From a checkpoint of a small transformer trained on Wikipedia.
Size: 20 layers, width 256, 12 heads of 32 (1 for keys and values), MLP 1536 GELU, vocabulary 2048, 20.5M parameters.
Architecture: LayerNorm before each block, rotary positions, no biases in attention or MLP, tied embeddings, attention and MLP in parallel.
Each number is 128 + 24 x the weight over its row's rms, rounded and kept within 0 to 255. Layers, rows and columns count from 0. Numbers have three digits each. The size before them is the row's rms in percent of the matrix's.

# down: layer 17 MLP down (transposed), 1536x256, rms 0.124, rows 383-562, columns 96-127
# up: layer 17 MLP up, 1536x256, rms 0.175, rows 384-563, columns 96-127
down383 102:121136107124113106148123132137130071115151116131099109125074148074161173104126104078157122173130
up384 100:090179126129109124131116127118142163101097168121093138094107135125120191137136182141095126136080
down384 105:128136138130120143125121111158127098140144076163143130129156114174095131154147116119128118123166
up385 102:139095143110170105156126096142158086116125133112155119139093129145152119155129129133102097127150
down385 098:097137133092118076127085129154136107092157127107057103142110129123098158120109095105138120104161
up386 097:143143175124142127096141163152149120157123128158143122116157112127112142159130108157114128122078
down386 099:099124143129129121113110145127120134134110115124118141112124143157155107162170131138141093086150
up387 100:137098101139158138082140130154147129145133126103167122147102111143155151147149138102136133118128
down387 100:108140109142105134111125138133131118108157127137111162162149117149161128122175104143107147112107
up388 094:106171124084127111122133168150166147117141133107146167083078110156116141088102159118119091129160
down388 104:092140098120120082140159112155107132030153141106127150139125128138126155110143115117132134103119
up389 097:109141148127141088154111102141120135163132117155161160102167164133142138163097125127097109120082
down389 099:144147092159102137151126176074114143110151107192169121148144145110107127132085108103139146140116
up390 103:125128129170091132134147126110183171120109118137136108120124132138110122120158114130127099137123
down390 109:144152137131122157111115113109187127141166119105129182121129135183138105175117151132118120089131
up391 097:129138126144150120140144090114132145174102092153131120136139143147157122135118131141109162172132
down391 094:116109146132097152149116074150089153093121080123173134132169120126108126131136149127121130093113
up392 097:140124091142133118104150179124115125135145101145098072112116127101133145139122142099144142100142
down392 102:141116140102094126117150152152178118141138126125136091145157098139169136110118111147149154107066
up393 100:160163060160143087138099126140160134112177151123180123098130160169092130127107136090117156101141
down393 102:163124113118095111139137122145128148096108112136150084119179117155171118126142113210122118111109
up394 103:150110107143123119082139093113127079103160120117113100137116109128136140115155169174066133095162
down394 100:173117140168168159085146141124121136101130106127141125137071137140116104098142146205133135161174
up395 096:136133134143136157113163161118117117150159124150124135107169131125161119106114126151103137166118
down395 089:141124104100094129108186147171148133127118144128132137116158112144103154118093129126125174059150
up396 101:098155124133129113170122112130178108110172174148112126135135119144099108137163172147156144106126
down396 094:154112115136143103130105123095125111124097128092121096099129077155121154156149102255129084119114
up397 101:083128134112152121128138156158108108086149124107138117127083127121138151145135131146130140116123
down397 097:116116112133133104107145125152132131162105101111113145078150138094131152140095131137116114127180
up398 097:124133095118111132134146125127093147170159119158105152099145115169146109147109095111145126126146
down398 102:145143090138146136148153124107139104068129118103183126139124118157146142106108165167125129129138
up399 102:141105121132056194140117142117162186142142137152137162090113164127102185133120092150094163173131
down399 108:142160089130146105114132121120138145160158118125117132111096158120086151137126132113122153107076
up400 102:113085105140088121126120080156132131115102132099139076105154137116124109160134129150132097136150
down400 103:155125158105109131158122138089088171178133146082150120178089129124133104118196146167082073130124
up401 100:153110133120154114158148086119122205092136112114114091151177111100106106131114132133095115122105
down401 099:094152131100118123115097097157099134126145135139108083137139169130131118126117160146130133087143
up402 101:107129194133139144160109145132150117140130119137111133131143108119136132140105133135176165125111
down402 092:091140138135091164087111061109111107116109113153137147142160148115121097102095092169143102102153
up403 101:108138129154173119133127169155171120125137085156130119069143127085164168126109140144126136171137
down403 097:142131150073089130119143162110079116103168127133145125126135154137109136102084145140141152182092
up404 100:126139166086125148146105114159126114129130139119140157166119140098150127142127169137129138161104
down404 104:146161112143124141125115154085143127152114103118085065125127116123101153142108087133147110151100
up405 100:161134115146130084091153110135136103131123136147124135151115135088167137072120148147118147157143
down405 107:127127111122095121158116140134131130152146094150113158119109151082125127141158118121167106116099
up406 098:130122128137175116105145155056112169119089103149115101109136073147128116086099135120188123160113
down406 096:124132092150145133127101099139080131174100110134148103178129145142142143120153178132148166119137
up407 095:147114116166171126121118129143131082108099116142130146111115113121101076120117128111078141131130
down407 087:133123065124145096113142125133168135154122119123086161117195098116175094128071127156132125148121
up408 097:128127140151153099087102132103113126147147137147148151140123126096149110094103141102123150145131
down408 098:117105109144131133113176092088097132120142141127161144175142141128104187168073098070130140120117
up409 100:132092119157131137098128098104174134133138119133162116161078154181141089117118135126111167131122
down409 093:091102125136120165116099160141136106149134118089064107158126140134072097139119113209108166105116
up410 105:114149135098103098055113126139156123141145107116145143155123099131168124168107103098159124146127
down410 101:129123081097176165132135132127123149111138143116172139129149175145118128151124131119075115141146
up411 100:108109160136142105106100112136110151155115112144172167127135069116115125174125074157133134167154
down411 108:166123091117106149127124181106169121108097114130181136149096120116118115132134128146130110079123
up412 099:129126108155116138109163108162142108098144106144127092143127106126156112139134075144135151161117
down412 098:108067111137163091095115156128101164142079139131134144121125123129110112147115084070123116183156
up413 096:140081126117141104126128108150132128144113094143104134136169112155139092167120131071128120096111
down413 094:119108151128090116115128143134142153112116167137082127126113122140124126129186150119147146108138
up414 103:170159141126139142110166123151153144136086132140128126148122131115174109114082117094150132148103
down414 098:130139139101187159091143113115130122128139124129126130150114123133097138137129144165125093110113
up415 096:124081115106128154138101102133122146140109199142137133144111142123143138137129124115131157115177
down415 103:114130101140113148164133107187126121179145129126103092139125128119162127109139126117126151123112
up416 100:167179143109137121140145145118152162138075127108109140111156124149123154104123135120172188099128
down416 096:113121125119140134130131118128122141128111176098123159104135129127161076140148109139092156107145
up417 100:103137162113078157176093121110169092165112166133147131157142140120109101166167089065122159130138
down417 098:102141141170128134090167119146126142096137123133121101132109125143154100160109171143113106134133
up418 094:088150121114121111137155112129148121122171084113111083128105139130104162130147147160138129115162
down418 107:138155144131130089129134126103168117143133177150118159150145170109141119138103128085119143136110
up419 106:140134107116081133116122163106153124136095156095109096120137133112134115204099163128088156081116
down419 102:174081122123108144102163178144107131172128112147125129113117130126120125103159103161104098116114
up420 105:137091167131165120122159110144137092136093157116153155118107144061167168136153090157123150135112
down420 099:087154108112150120118113140127082134145130082161120110127095129108105154142138141106120128175147
up421 096:149137099177092111140160126120119138127149074157146127117141108108128115134123139097110124133145
down421 097:101104093108162131121157114175163110129094116141136070157151133157133099105069121120157132111140
up422 104:156136124103156124127169115111129089135102146150099149112129096144096104192127123122107155122103
down422 101:105132177135150142119155126124124109125100154153134096112127085120141136154119119133094120145169
up423 098:137121133142197072164134154087145184123111111141134078138139133174108115171123118110113125115142
down423 106:121115125127126145120126098145151112114134132136133172145108156071143140095129126107123125140074
up424 094:122123138142113115120132195163142067129123120117143148145136161130100151092131127164120125118096
down424 095:138156116089113167111068120075079119139132168137124107101125121133172144126153160144163167101153
up425 102:122072136134103113115178103090132103158126189105126123163101127131109113142161120137141102117117
down425 100:109105136140148153123126150095089146088175093113100121122168165152157177126114062149139118157149
up426 102:126100129088178129140151137136104139128144170158166130127161127115138126122141159125068117111102
down426 096:139140126109143167112094096114131111162127115120146142103107169112115098142115113173079119135160
up427 100:139144127155134132181129145169123177168113158100131109111149142143128167116129097131121130110124
down427 103:128129100180139120137122110155100117104162119150131120141166143116116145187095129130095156145162
up428 096:166087155107123146100125115098120177164175117158125098143174114106113117160108094125147088113110
down428 096:114129127105144060127112088110148118158125130148151137131152117177140117069114140236075140143126
up429 102:100101138169105143132125147163082145132109095123180161090131091118123103092129126116102228155125
down429 103:159106106129111130155173110120175094120141115123164111132142109140171088124140085115140060149127
up430 100:107131094172121156052158115161170148116151124134097140130149125131086142153115159193148143125108
down430 097:109140112148136112108135159120119153132124150142115141128128112142114111084091101179080179169108
up431 094:141142132115137106129138117170100134099151127109119109105144160120148139124131121099164149168125
down431 092:135117128118109115156125128153110099113142094148096147099138102142133138116172100155113146072126
up432 098:108118106157112143153164125093158107151080135149148135118132128151163126117124122103124107083109
down432 101:136112117127144145111131110086137142126148102155163145139135125141142132148191129159151136070121
up433 099:177131171103132146123127102090105094163176132081121160107124118142140155169139099081143142125116
down433 096:105085118128166135118120108137123139128143159158129150139148146082116141131101146195090117146169
up434 101:102130124119136155137097124118124097143126138121122120086119137159085099138144123168096157101139
down434 105:109110116112104088156143117114148084122130145165128129138151128107103150086129125076119172101131
up435 102:101083137108140104137143102136104157137133117100124153102099103153119130164136139140131111107106
down435 102:136166142119110090110116160112130147131131125139106149120089129109116146131153120172140071132157
up436 102:181116098111137119123119140156144169133094116145150108128154098156075124128121120135145086153104
down436 098:114125161114124183101143096164106136135145155142132118131120106139138116114124121131142122073132
up437 099:159131153104090175131130153103166138129111103121118143136122130129123096167135101173089105144105
down437 102:169140133136142104113119140125123124143100134127154154116108163139176128092167130147097123138130
up438 101:101143130140068094107089093152170122104165089129154133097157144115066109145108147129113156136072
down438 104:180170167134139097162116092179075125153132137078120110090145125156091145152117133151135123140163
up439 102:115135136150154108089138178131158145120112183123116142140106093105152127150080157114115095166098
down439 099:102125096134103082109111106135101137194140112150149074155155168140116103146121148111114153144111
up440 097:163096145152115138156110180116100113118147130182136123132126131119082123111113162075101084139125
down440 101:099152114095138105144108126154138125146112118121065137139145168139163123141139123129104159169115
up441 100:101161150101170100172105090134121147111121089154125147140126167100165164134168122154127142122126
down441 100:133104164133133153123134169149129101118149132098059118148091139170119138159137124140148164073142
up442 103:133118074140120087141178169088112159149165118110125147110113113135122119139140151118108165108134
down442 098:061143104157152144142112120107079121124143132136123144098131131125122124138156136208113126162133
up443 100:155114083098126139113087112131173089118101128143142074075157124143137158123131109141102135175125
down443 096:096122154137092121167119133075108139154120114143138154154131125156140141113108183180134151125105
up444 102:146097128102166146121112110158144122154124164141125149117138118154108137109104157140138143105122
down444 105:107147150118150107136116105138127145140105117141158124125114136099094135150159093177133149098081
up445 101:139136123126129098147150104142101175115121121118143092139174169080140151111143103122161119134111
down445 103:084146123132140132107102130177142122132109114102127101141140099136143157143116111177106140125168
up446 107:074076096125138129094132159124115130168113129110123124139140099145098153122091124122092146104092
down446 110:181127135128123127127164129120163097130112133096131136120116169163152160132112091157151119109146
up447 102:123102105102128102117118122120115073106121102082125141131094084117155090135105160088107141164123
down447 095:138111118100148135152138105159122130089137132183142089099152122140106133155090148137098137099100
up448 101:165103098128121149104161135126148144103122134125135180097089118086194097132088119118153129127178
down448 110:109161129122135121143127170119134069098104107129142132139099142134089119083103141130101137141139
up449 102:141117150114130129132151117152130122112141131109089108135092119101137109116134126129135118108133
down449 101:132113118155105176107158086143125100068184133128158118139144139101105111112106116160110148145149
up450 096:132165147117160148121078112165108145149137118125134180167132084134133121159170137204164120129156
down450 095:071086124142069135151135144112110133119099098113105082120104115100086099138110111133121152119123
up451 103:087144099154122129066091133132132093126134159127079075108142110109141077092094131137135113136104
down451 100:167154155137124125130156147150148137124116145119115194153143108100115157160141132175106138133120
up452 105:089166152149115109120141086137172154171102200143158149119140136097138093132170111099133123165119
down452 103:094174102145085152115122096108123153090080113121117150116138118190122145091139134090130118169132
up453 101:136126141131096127085091138140127100132106167126112140146132130110122147159119149150162074119170
down453 099:101100105109147130148154140152176140155111105123129105108126131138108136132085132158088124118150
up454 097:136136124121124145127148142120146129132103100137136166136099129145100093168140104131131109158146
down454 094:150139095143129170113136124144106127137153117159089154127112132155137140096129148136086100112159
up455 099:168086083103126126154103174100099132160102165104127123082130120141138104118093166143154128120153
down455 099:139109146171134120058159145180132148176093131125133122153127085118128138173119063113094113122113
up456 097:117096146094112150134120123094142182096132107132155157147134107134105124166153105124143095141174
down456 094:152147127176155103117123150088142126148121082129139111149164104128167110140139132167152174126091
up457 100:142113134153106111133107137157104122124115105132086116099149124120111083154122155093148114162101
down457 099:153107100109114135115136171137157105119138112187122138109122172125134154096127099136139166105142
up458 101:088117106148083097214148108188134107150142142125121121138095105153125157138191150141150150107174
down458 101:105091112138123095091206156147123108085095104122124150151141158125183100105129105081114173115144
up459 107:137124126188122104085148158145168121162144125132134148128149133139109157137139115095145132137114
down459 111:119127130078145129136110094145116129141125089169136099161131125097107126158113100173162105070117
up460 096:161127119130095111126090143148112147125150134085131086106112147143145130126114138077129106138103
down460 105:132126137077128140145140106121117102119135111138175125132107159118110115125147143084127119053126
up461 101:123140133194093137131156103089074108122115149127135143093106085150099169140159127089111165127111
down461 106:159129204145111121135096098122138145157114137073156144155124067164099130095125130127102156150142
up462 100:133122181115161117125161111096145088118135143085078114134099175148152091120130097150138152129185
down462 104:117158144123141104155183126132117149147145130134149111100148159151125109136142123115128108164128
up463 101:166144101122079163125152142128097119166139158110143099140175137114095127089139134165109121137130
down463 097:049150109120130119083150070145119130161143126114139134117142122120160144175154114146145154149142
up464 107:104138103143116118101154083108124119163118140104142095091134100144136127101113147123110097131111
down464 107:160116140158115146050147113128116146149139137108122084123108112124130147127105074081113115151151
up465 096:132141114124095107086124181143134105124199139119163144113100171109046156128159078148157168142122
down465 095:164149173126100164082125091101173161101108103137097115120088158118147124151107144111131101184120
up466 103:099129124167084114181167188148142127143112131113119117095138158162131104165153103169150120127150
down466 103:084113120139119149115109165112126093115118153133085107123138114116159164122090096110119102127178
up467 100:101109098127110141090191099080111110117089136144146143134104108167144158136109143136133108107123
down467 097:148130147075096123110132172122103127152143158109144138126160127142109115189093127178088119148141
up468 101:150133121112119129125148106111085140105156144128133119116136178153098119106083116130089132114119
down468 103:122158113096115091124137165157122178106089114190191146166155126102113105119110106125101128122110
up469 096:125113140103133092101129161098149140099105124149126145134129149125093164103119131124122128113153
down469 099:153140115122106136128122108140129119168127099108078152068103135138135101158142101134147122172174
up470 097:145139114130111117143162106123125156077135144175154118140119134144131140103142120133106112118148
down470 088:099135142129118164137102168144137132137118133089087126138091124106090133121162161100123075162151
up471 099:115104156142108120108162096098160096108130102107152134140143147128111107118125166171077130100131
down471 099:117113139079110131174134127085104108126154126136136127116161129137092143078159117156118139157128
up472 101:101109107124110190140072124095105112161164110159133129089177125117133112087112154149141147144118
down472 099:127138113164072119089131116146100111141160126155142128143158102136127136106097105216096116165100
up473 105:114096134154121166115132120099098161129080138144114105134100095135141122106093126127109141105065
down473 098:128135104107102146172131122107079124124153127112110144122135132128120093130143096180147129119129
up474 099:134143127100158125093133140140115139151112150111124070101147117125156170092153119120122171157109
down474 096:143120097113116157104131060146111197152117133133109110125172138106114142112146153156124131084089
up475 102:133106185135103104123131147128176122163156137098155163141177140129132106095153114173109130134076
down475 094:181147118111130143165128097126137104066138124126135123144132149126124132149180128131106131130157
up476 101:131158125159173131151124129112147106129135170125144113159179116165108114126141114098103084135134
down476 102:143105167095139082102150148108108132135164130122097106130132137075115140127138130097117105129122
up477 101:134124144167123138151111143116140140145123145127112156147113088092129173149113110120122166129175
down477 096:101136141160156138169152112110124078110129135124140138113153146119131146143120112095151138134121
up478 098:124122143161113109098129135191149182176120145110085149101094122159117121149108143112159151095100
down478 097:124130121115144158148134110133113160111150075075129126125109136097137132106144089134120155141157
up479 102:187138161154107143139178158138121117161141110131137117126130112102107120121142200120130170153109
down479 104:129128127160150147132143167119150120179117140139164137104122130137129151105103162160130138123155
up480 102:132121113142086109144132117122099145099103138147115138126142179100122118167103155110137139150098
down480 102:108108110104162162126128094077134121094130187166135119133111171134138171119137125116189143163146
up481 097:111105210152111128154157130104099116161126128159146141170154083110068158149135143123142117164144
down481 093:086160118130112115150170109109120128095130126155088114185163166135105108138140099166189083114077
up482 097:127139125137108149130153117091116131094149117108171103118158117086128127094099108194125120139102
down482 100:129158147126138103093077127114101141090127133149121132163092114119125131145121126109123087138145
up483 105:145182133143124120117116095143085134157081148126164141197128123136140116144118138111134123109106
down483 100:122134152139097096139126084097117148094085135135182057149107142127115146123111125175118145122092
up484 101:139099141121120077129134122137130111137122108123134128118120128131144147097114159082125167201152
down484 098:093135141113089115188157122076132145130129140108135125118152162148151121091132103122159127110100
up485 100:108138105137133186110146157152172137114157081116107133137130151131155176120156198129134135074123
down485 101:105125168168129167155095108166132128119140114129140152133159127105126087139097157110124117147142
up486 101:110106130166123156123137131120101102121140122149162161100128112095147122139119151138116119144099
down486 101:091101079083147112111130132082121136149146116108098107140158121109130109125126137196146136136120
up487 101:153137161167128104112120121153130117149155134154142158107184165150100122136131151117118128112120
down487 112:144135093108067097128106120108178106129104131106121126114103116123156140130147143024144126127106
up488 096:108127142139146090147131158134106116160084131099122118143127123122100116087113132106089150130164
down488 094:130195091123109117143149154099141130156154127127094150112136127079156141156105134095144133107129
up489 102:152106149126142123142166157142151085104087103093121133141134131187160152095137138107156110097137
down489 105:122139104147145137154122131150148101132107128151149132148075127131090165133119104130140157119129
up490 101:110124139146124158122131149149165096150131159174103119160141114109140124135140134123119132119128
down490 105:152177116175147158126093136130123140132125140091108181128186151115118151116158116141124108105097
up491 100:129142090138131107180096116168123115124153127126140158149097146164083113182126101152128109132159
down491 099:163162108143156145156110126186101157126175136098142131146107185121173134157148118149121128160134
up492 098:134130154141101090087135115139158153108090143119108125165144142143083152162156124097197159139125
down492 092:170097118152135123108128093176074133162110106144136093119138125117155076113132119138122142128113
up493 101:134136123139145115122154132134168116112179100091127086122134140134115103109106134106159141138160
down493 093:165113123143116079106117135115132110108122134114125165116121158121116132148130124164125117121127
up494 098:151094108089136125119116127142113154162157174132113151136142170118120111139090157155154139138164
down494 101:129133143110104127138139148177091107068083152151122141089136098159114144092147155143126151175118
up495 102:138120135185142126129126152105099144151126138130165116130117124119148169125150130108141115131139
down495 112:149142131116109131079172110082133075115133098148132075126101097163135089131151127051113132131121
up496 103:101124094093109101103139125149109175143153138126169165118158110163202150150098136109147105134148
down496 096:055142134169156103108135148143120112124133160103136165107111133098157099135123120121097135153090
up497 098:126124181129169083108205155152136128126117115086121132157190129152129131152154110122151135153148
down497 101:114162116101088120099116095101118119138123080133088137128114089154138136165139139128108147147092
up498 097:152130097124100126115104135157136156111118112161135123120145092121138128157151112121146173128141
down498 100:147171155138158076143133094158140139114092095101123148152105143145113143147122115101135111107093
up499 102:107127137164113113127113094134153109127082096142090171150125142166142116115168113137131105135110
down499 097:104138136129130142137133148114109108099126133150059127086104109140125114112143120153161126166125
up500 099:127126171126160135130140124122170145109126134124186125116142142151125160143139145119103125123136
down500 095:116140116151131148121075139142125119127099118118133120149155145174171137128137095138110136139144
up501 104:143121145140103167108139147128136077101085104109139154110124121124142129141175108140113155118104
down501 104:108137152094138147175109132135142124127132109155137076119104138128098112098141139106086141124118
up502 096:091111155106085155120168185177132170134097104142077148100158140151109152158155099196116184140131
down502 096:115133154095166101107122135152148112134163126154167094138080165097103157120099144175128145131126
up503 101:167090072119126084146115157135138132127102152147123173058088095129138093110157112150117140128139
down503 098:139075131139162137155146134109114121073160146088060128150116149138116111113146139104106123109137
up504 103:152129134127090099093154165101124090117139136121094155118122165087141118112140101133143118165124
down504 102:109130171127133130093137174179177096108179155110153068101113135170153135106151101159099131121155
up505 100:103127124149120095130160145147134142118104072135165173170138095141098125137115130124139122088116
down505 097:125115146125139106149117123128084119129148098152132178107126131111160115101128137112097149124104
up506 098:135127161150107120122114110063133101109100134142154103126107109157128133110086099127089103113142
down506 100:136130093179110115125161151168097168153139105174100123185137152132115134126116115134173120115103
up507 101:105159140135131108110104145077163149132126120140106136157083149103086107135129138117129138140097
down507 099:114138148135154119125138089153101098119094115087129151150132114164154116079138113114107113144165
up508 098:124134143142132138162087113147167128155174093159157161169161103136116163142110102105113150079114
down508 094:136152104167142135153151133141114152153091073167150070078112127092130157149139116182127132145133
up509 102:176113172144132120141086066151134141142164090168153116123163109145098137146142137124151133112107
down509 096:158116109103148106159158134133160108081096159081147158138121133162098087103117134169102119168149
up510 097:094080179097172146114112148112134143154096160155152115090157114134157118149142135155133152117135
down510 095:146136135154141097146133149112136159120091137136152102105096142136121128127155123105120123109146
up511 101:110102135163114128123120136087089119130160113134065117094151150172136120148152108151156125117123
down511 100:161093121138116171098141125134098122107110176129120125146121118134150150127177120153125183137114
up512 101:140094108152106108154118092088162128107147127119126096135134127130162104125112154147123128127131
down512 095:119095112143132136103102092125137131151172143089154114134130179105128158114100118178084144146098
up513 097:121130155116123144128155065159184088123111128168119107152125139132152117166099154106157112175116
down513 097:109135115103123125139089144136125146133124119144086143120117107146112115162129105128171142128160
up514 098:181102094127131122135139181123132137101126140124099141148144076146100110165100122182118136128092
down514 103:125127152114148110118146163138133091165142117157106164089102129141110120135090168100145120076116
up515 099:122134095105125199146113179124123103136123118123144153089120123150122113111113110106159123181153
down515 100:122120123116109171103105150130113144104131150137179125130124148155138165123105114119106141114120
up516 099:187108164115126132116166129120119129127105162158117142086139127141109122128151119156123117136178
down516 098:154125129104173100134142119163128152117207145077113114128147127115174119129117145206149103136126
up517 102:111137099137117121136123142120184122163103090069149146118147111165129108137123154150097097106066
down517 110:095133117161151169128133143110144102086135139121197161172138133103146158113186153116178125140106
up518 098:130083086124114141101098132183123119147113158126138130131129139125157121162113124157168153111126
down518 097:141173186167088125138119107128114143114119134139115160150117113110092117117128144215146122111121
up519 100:121133182104083103117111158144104120168109133142084126113125124086184182153159150105117087090113
down519 106:127133074164171122136082145093169128110098140145163143096097115116124132106088126166157147138112
up520 096:131167148170153114157110132178138107176092113149093110102116157172119163133157105148130135120123
down520 095:106135124109167157131119093118138125128142111096183180106131130118127114182103116116120153110162
up521 099:163114122093118098117148179160139118136127119136141150094112122167084140124133116186091119113117
down521 091:136114174139102119102121130131155143108150114133169112114125124111156129131164164150144168111111
up522 099:123151072181106125130129145166132136104124140136114129133089173122124133119140178057119115157113
down522 100:120143117104094135049128144110133072128119090141149091194130099140136164176107171135127113183140
up523 095:108117124162072141145110121149118161125079149129126150158141186136092080156110165149152126141122
down523 098:100144164135147121124148176148092126103135096152088105168146125089137130120131146185125129149127
up524 098:170126154119082125111148106130144142105056107150140153131130131072120098153150130195144106148143
down524 097:096149114175165107133105137078067144160175114114169082107104137155151132147126143177118164124127
up525 106:115138090166089099127127084068135146152168104112078133138117167110157160112155107117125129129118
down525 100:128111169183105141122122140112110101129202128170096127121114155115175159137127114216115160124097
up526 099:140136139157108147114110138139111128100140139115126152144140185139139140152160117139106158091117
down526 106:145114091109211108164131117151158126135164125120127128108110141154112166124119130088148110136112
up527 100:125132141082118155158146115143128136121119161107082151108081127117145094147097117126133151158099
down527 098:085150154148152135142109142131130133127127138162139156141132072126144137085108113095081143115144
up528 099:156114139114159147069141153122127111154158134145149131140111118136124137108129105139108123138128
down528 093:130124080143116105171122124121109148085143111106123123116136126147104118134164108120163159063121
up529 100:169140123090176081093082107112112145127079160118123145185142095092109154138155110091128139134084
down529 094:106120083118127141123102140104087112120134118171134117114125083100120098128106135158098117134116
up530 099:101159128088089155133129074128144112123132113095156134118134151123130147117080123126066132151149
down530 100:118156139083151122136142121118157149119114166117091141125144119116172175117146113091145092159145
up531 099:114130183093139091099158123140148129115114121105102157110154159113105122131107192145136122163094
down531 093:187178109105146175149116096139103129106115122124119135113088126119146167119138139147101155113150
up532 097:104153130104142142173131145099124150160164155100169131154147135150111095096125124108072137135130
down532 103:146095116129079148133101119160137135082118107177115139102107127135127127167164112126119125147138
up533 105:098129104166141139134147125113111110132147133147131087105126127169126108099131130100100135143110
down533 103:133116167121123106143141093115104141111132093151120167147147109118126126140128168172137135079147
up534 098:108138126118138119159119142149147129109136144090081098170128205094108148168146128134144142135132
down534 099:162119167125136091076131103122138119133097149168118141143168091120119162131190135135107135137146
up535 104:101145151150123112157111149129137138114109102134164134146109142168123147147159136180125136167139
down535 105:110160109153144104114131128126126136103117114178161150151140135140119102122121179090108152158138
up536 097:134161137170114093134118130119142129128158120090128159181129131098119157141112109104129145092131
down536 104:177124110081143125203163135158096102145161105136135152085072160115100116132144115125140113130130
up537 098:150111128156173135162101143130112101139135116146150129108118075095134098157118106135136132103124
down537 088:151135106093129163125158128122141157123151166131140169152125152077086102127149127169131159125156
up538 100:135132110102127185105116079131160144166159108117154126150120112160101149156116114144099158104125
down538 095:109110153130156107139138142142110115137094130143111132150132130153123125106167110164083109120151
up539 106:158145114133137138146150139109135046130149095167132152132139071111113129163080135129122159089123
down539 104:130141145152164113126118133133088118161102135143146121123119097152098134130147172115175127148151
up540 095:110134156121081122168116112139109085071109101151144082137162075102092173161149162139095160133120
down540 090:105116111155099150108098098168123138126148131088136130151124157113118088129125157147138103078120
up541 102:112134155122131102110132132141108101140151056120153111174152097113140119150135148133135138163153
down541 100:122134104148123095187134133159135153149101136151132135110165087144140150106106119135153109119081
up542 099:175163144090126109080096111139121105110111130185150104135084101170128070168139132119130099148122
down542 096:133139109097082103106084156078115141105170179125173113112106117156104119126145134110142133135171
up543 103:149173131132118152151109137152138103155168111114131120146152151158126111067105146105107104145133
down543 101:109125133118126158122126114129127104178139126142171106142136119115154174136128133134113110117088
up544 103:134148161141139140140133143188147132147100149098116064152119130121120128124152151171136153135125
down544 110:121103113118111173128137109116118102084129167160142133155097123147163094144186086130144108150111
up545 092:135130178111124137076149155171109114158120159103100105101130129201128127112130145154115119131125
down545 096:139124106115134110089090101130147131159106126127119101151106146103136155098145125093103190129168
up546 101:097076117115115133108081135090151114129137135129099134127145157145123088126146096152166118136154
down546 102:126152110120124175125141147134137117175126092105097120137111131140141143163154079169083134099148
up547 099:122123112156181123159170120145121098147171136113193144136162190156134136153150129124157153125115
down547 104:148102094105146150135146115118119123142134135171124126095163122165119134162147111107148110148145
up548 102:134134100099143151127154149110151120121147091154109128148126135137104163127119124138136146142103
down548 107:171142121153091138141110097098131128112125088127144136140159178140132147126105108120142165175136
up549 102:120113119142091135137131129104142118103090089168104112133143125142127086114115101123128104155118
down549 099:157144143130160141106170076087148104110106177129094141127146173138152100119132128160141169127122
up550 098:144171135189107089139130136109132141166105139140117161122116092119116142140146130099116137112157
down550 107:120155127182120079135140132146138085121113131158151131121151098159102162173079100086132133135129
up551 100:126117159151124135152165059151145125163139117137155116149141087109107129141117141129139090115103
down551 090:116134102130164113127145139122176103100113105138173119100142156143175121146142151147098161150165
up552 102:127126099148109098128080105095154130123136072078161105122100124101127100147119072096101127154099
down552 101:150118112115156170111105118157124108126137120146104094127167140090156130122129120053125106140141
up553 101:140135154116095124166115100115113160139140133125104151129172131098099068143085105088103133081127
down553 104:153142096112131113165149131153134138121110166159127130125081134105155177146127103067114132155145
up554 098:137132135136106108113092094108128102121143135155129099147130103152101183132145119136127086113090
down554 094:117153120139106105095154118140144131128088170150127121090109154141117151146160139109124133145172
up555 100:145121136122124127092125146136147142104091172108127153091158141146136123133166096127140141104076
down555 107:134097095163153135105126125137095149100147117096137151143091136122111122130089114100154135073146
up556 104:141154108144109137106078142117088130119154111123184154122098131169123147147128108143117193123131
down556 108:124118090094102141147146093105087110150120106137102075127140141107104121192085159121129089137120
up557 102:117112148091135139145146110164165126112126114117147125115184113115153126165152132148136112160111
down557 095:098145092140145102095107132100138121153162127112096101144123115151135148094162119160121141115113
up558 098:147111128113123083147104152147110144133128156108128147126114176146154126146120152107116144114136
down558 097:120144125109131107114107100154115105130141132134137150128120107168161170142149110167084154109085
up559 098:094134125139130116118117127136144125127097108147075131111146148136118092095104134136162146131098
down559 099:125114167118123155102151149153147112179139103130074131089122137161159166107096119197105129139118
up560 105:105095127135095122127142113095137147115100158128144129124116124108180108126077118172171120121133
down560 106:150159105126114126181125104108095117129108149155135128069141113109160150121128071150143075159133
up561 100:124133128118114089138143121133118134136139091138110135149129159163148151142124142127117108165167
down561 098:136115090134152116130051158084115097154138135165100127071167119117141119112119112124142144101120
up562 097:146121122093094116107117110097155133188128099102152115162165109109142116124142129133113071159141
down562 101:145165125122100126136096115175112125130157120126143125161139132153136097114138116159158108123122
up563 103:133155133122086149148134111163161092086149148108098100140078125124057144113109112170097102128119